{"norm": "layernorm", "norm_eps": 1e-05, "bias": "all", "init": "normal", "init_std_o": 0.0068, "weight_decay": 0.038, "lr_head": 0.0204, "batch_tokens": [32768, 65536, 98304], "train_tokens": 218600000}
Each number is 128 + 24 x the weight over the matrix's rms, rounded and kept within 0 to 255. Layers, rows and columns count from 0.

# layer 19 MLP up, 512x128, rms 0.216, rows 127-137, columns 0-63
[[140 123 110 152 110 126 118 109  97 112 122 158  92 122 142 121 141 117 124 135 139  61  99 139 156 132 102 144  80 163 120 120 108 155 124 112 154 101 143 109 138 153 148 102 118 102 116 159 185  90  84 151 132 128 123 175 148  85 140 129 151 126 110  94]
 [107 108 129 126  97 144 126 125 128 133 144 139  94 134 175 129 139 154 125 143 161 149 146 124 116 112 142 145  97 182  53 153 112 114 123 148 148 130 141 177  98 135 154 151 148 122 125 120 133 105 103 129 166 115 109 125 129 130 113 184 183 116 121  90]
 [155 103 161 105 110 138 107 122 138 142 114 131 128 154 152 125 143 110 142 135 142 113 143 129 128 127  63 143 142 165 125 179 126 142 134 168 132 101 103 106 121  89  95 113  95 161 110 110 142 114  84 111 170 132 136 131 114 118 134 110 155  98 133 112]
 [122  79  88 143 142 118 128 120 112 151 134 130 118 127 176 127 130 132 152 123 131 141 125 180  98 152 140 118 154  97 166 100  99 145 134 139 135 126 159 121 131 125  95 137 131 103 114 130 121  97 148 138 119 150 119 160 147 125 106 139 165 143 161 147]
 [166 125 132 176 113 107 126 122 145 147 131 119 155 136 129  93 128  82 155 158 139 142 146  93 136 102 120 149 159 183 104 125 119 136 141 114 111 108 135 193 134 158 130 167 119 180 125 154 121 117  86 146 109 102 125 110 146  94 122 136 126 166 147 129]
 [166 150  71 117 144  94 135 145 138 112 111 113 161 151 151 126 121 147  98 156 141 102  98 128 171 152 156 166 106  92 124 124 107 143 173 127 206 176 129  87 179  95 108 144 130 146  65 130  99 110  89 144  98  74 102 123 144  93  87 122 128 148 173 111]
 [127 148 136 140 135 110 130  97 104 137 134 134 131 131 131 115 152 164 149 142 133 145  95 122 137 173  82 132 107 129 120  78 114 116 147 131 108  96 133 115 134 141 105 111 153 119 145 139 113 142 127 100 124 146 135 119 166 100 125 165 155 121 103 129]
 [127 124 142 129 100 141 115 113 115 151 111  95 140 142 111 113 100 120 159 127 136 135 112  64 122  84 146 101 126 139 133  90 117 145 116 126 148 118 150  94 129 172 119 100 115 105 130 136 101  77 107 164 150  94  93 153 130 134 131 132 159 153 175 168]
 [150 164 116 100 104 129 133 143  98 160 131 134 112 177  96 115  97 136 191  84  90 111 168 121 162  76 155 139 155 161 151 142 138 114 120  58  87 159 138 100 129 101 117 114 124 160 111 111 135 137 153 137 120 198 125 163 104 119 156 114  65  66 137  99]
 [149 144 118 167 168 156 121 146 152 120 136 122 151 177 134 135  98 129 120 116 105 115 147 126 158 151 134  98 123 146 131 113 136 167 139 154 111 128  95 128 104 121 141 105  96 116 125  79 123 113 124 115 152 130 133 155 125 147 133 102 109 124 132 140]
 [171 101 207 127 127 143 119 125 124 132 143 153 182 134 100 139  87 112 131 101 149 127 130 134 156 101  93  82 139 142  74 118 141 120 121 123 107 129 124 177 110 113 124 180 115 157 124 136 136 130 117 103 105 116 111 150 154 153  81  97 128 131 128 116]]
# layer 19 MLP down (transposed), 512x128, rms 0.231, rows 127-136, columns 0-63
[[153 118  91 144 160  99 110 149 106 162 175 157 102 175 135  93 163  71 100 160 124 122 156 120 156 103  87 153 137 163 154 143 123  95 124 164 177 149 162 120  97 131 182  99  78  97 106 144 147  95 108 154 109 125 106 136 163 160 139 111 135 136 153 108]
 [121  91 124 181 167 125  97 131 139 114 108 104  89  93 117 160  82 122 117 125 172 176 116 138 113 123 114 131 133 149 134 166 136  69 172 122 147 128 125 108 121 154 116 136 119 122 105 146 169 140 148 145 168 108 111 146 122 158 119 136 132 125 128 127]
 [111 132 130 156  84  96 137 130  54 149 119 156 136 108 120 111 139 137  96 166  94 123  76 126 167 137 138 153 133 157 125 122 102 132 118 122 131 112 135 116 120  92 114 155 146 116  89 176  84 167  97 141 153 138 158 195 140 129 121 143 123 122 120 134]
 [122 140 129 122 144  99 119 104 128 113 128 170 157 110 151 123 109 114  74 149  96  79 137 160 131 133 131 154 122 121 110 135 131 106 124 115 160 161 128 140 162 137 111 132 150 159 135 155 164 135 126 142 137 133 153 167 102 111  79 110  89 107 126 156]
 [ 82 103 147 120 114 105 111 131 132 130  86 111 139 130 146 120 144 179 122 123  98  93  94 125  96 139 137 124 120 122 155 110 157 118 104 105 102 159 138  96 132 132 150 105 148 123 106 158 103 101 137  92 177 179 114 154 116 134 125 137 128 101 121 133]
 [126 118 160 171 141 173  98 140  85 102 106 120 146  89  94 119 152 136 159 158 136  63  97 118 114 150 152 184 155 202 155 118 136 176 146 127 145 122 146 120 115 107 111 144 164 165 120  96 121 130 115 123 175 100 131 229 127 106 144 109 126 143 169  60]
 [144 118 142 102 115 105 127 104 161 130 121 149  88  97 121 111 142 156 106 141 107 166 101 122 108 107 125 148 148 150 171 181 156 112 124 106  91 113 136 128 122  76 118 143 159 146 140 148 143 153 142 112 133 146 145 115 146 131 109 102 111 126 140 119]
 [121 118 127 160 116 109 137 154 112 127 113  88 115 127 119 111 116  92 135 153 171 124 127 106 144  73 161 165 112 143 104  83 134 125 117 138 138 135 187 117 140 156 110  81 118 146  91 165 120 127 138 120 165 107 136 136 111 108  88 118 104 172 160 129]
 [170  78 130 101 177 145  74 127 160 108  98 137 178 162 118 155 109 101 179 116  99 104 160 110 105 116 103 162 174 156 112 147 155 142  96  87 112 134 127 135 110 149  86 153 125 140 159 118 126 138  92 154 156 135 114 111  90 149 177 108 146 142 161  72]
 [106 101 130  60 102 143 132 129 129 164 119 113 122 137 116 134 117  99 119 107 168 124 138 115 109 114 135 123 122 100 153 183 106  78 103 106 121 129 121 140 143 139 155 127 141 128 139 126 136 118 168 138  76 149 108 146 147 101 143 172 157 137 126 120]]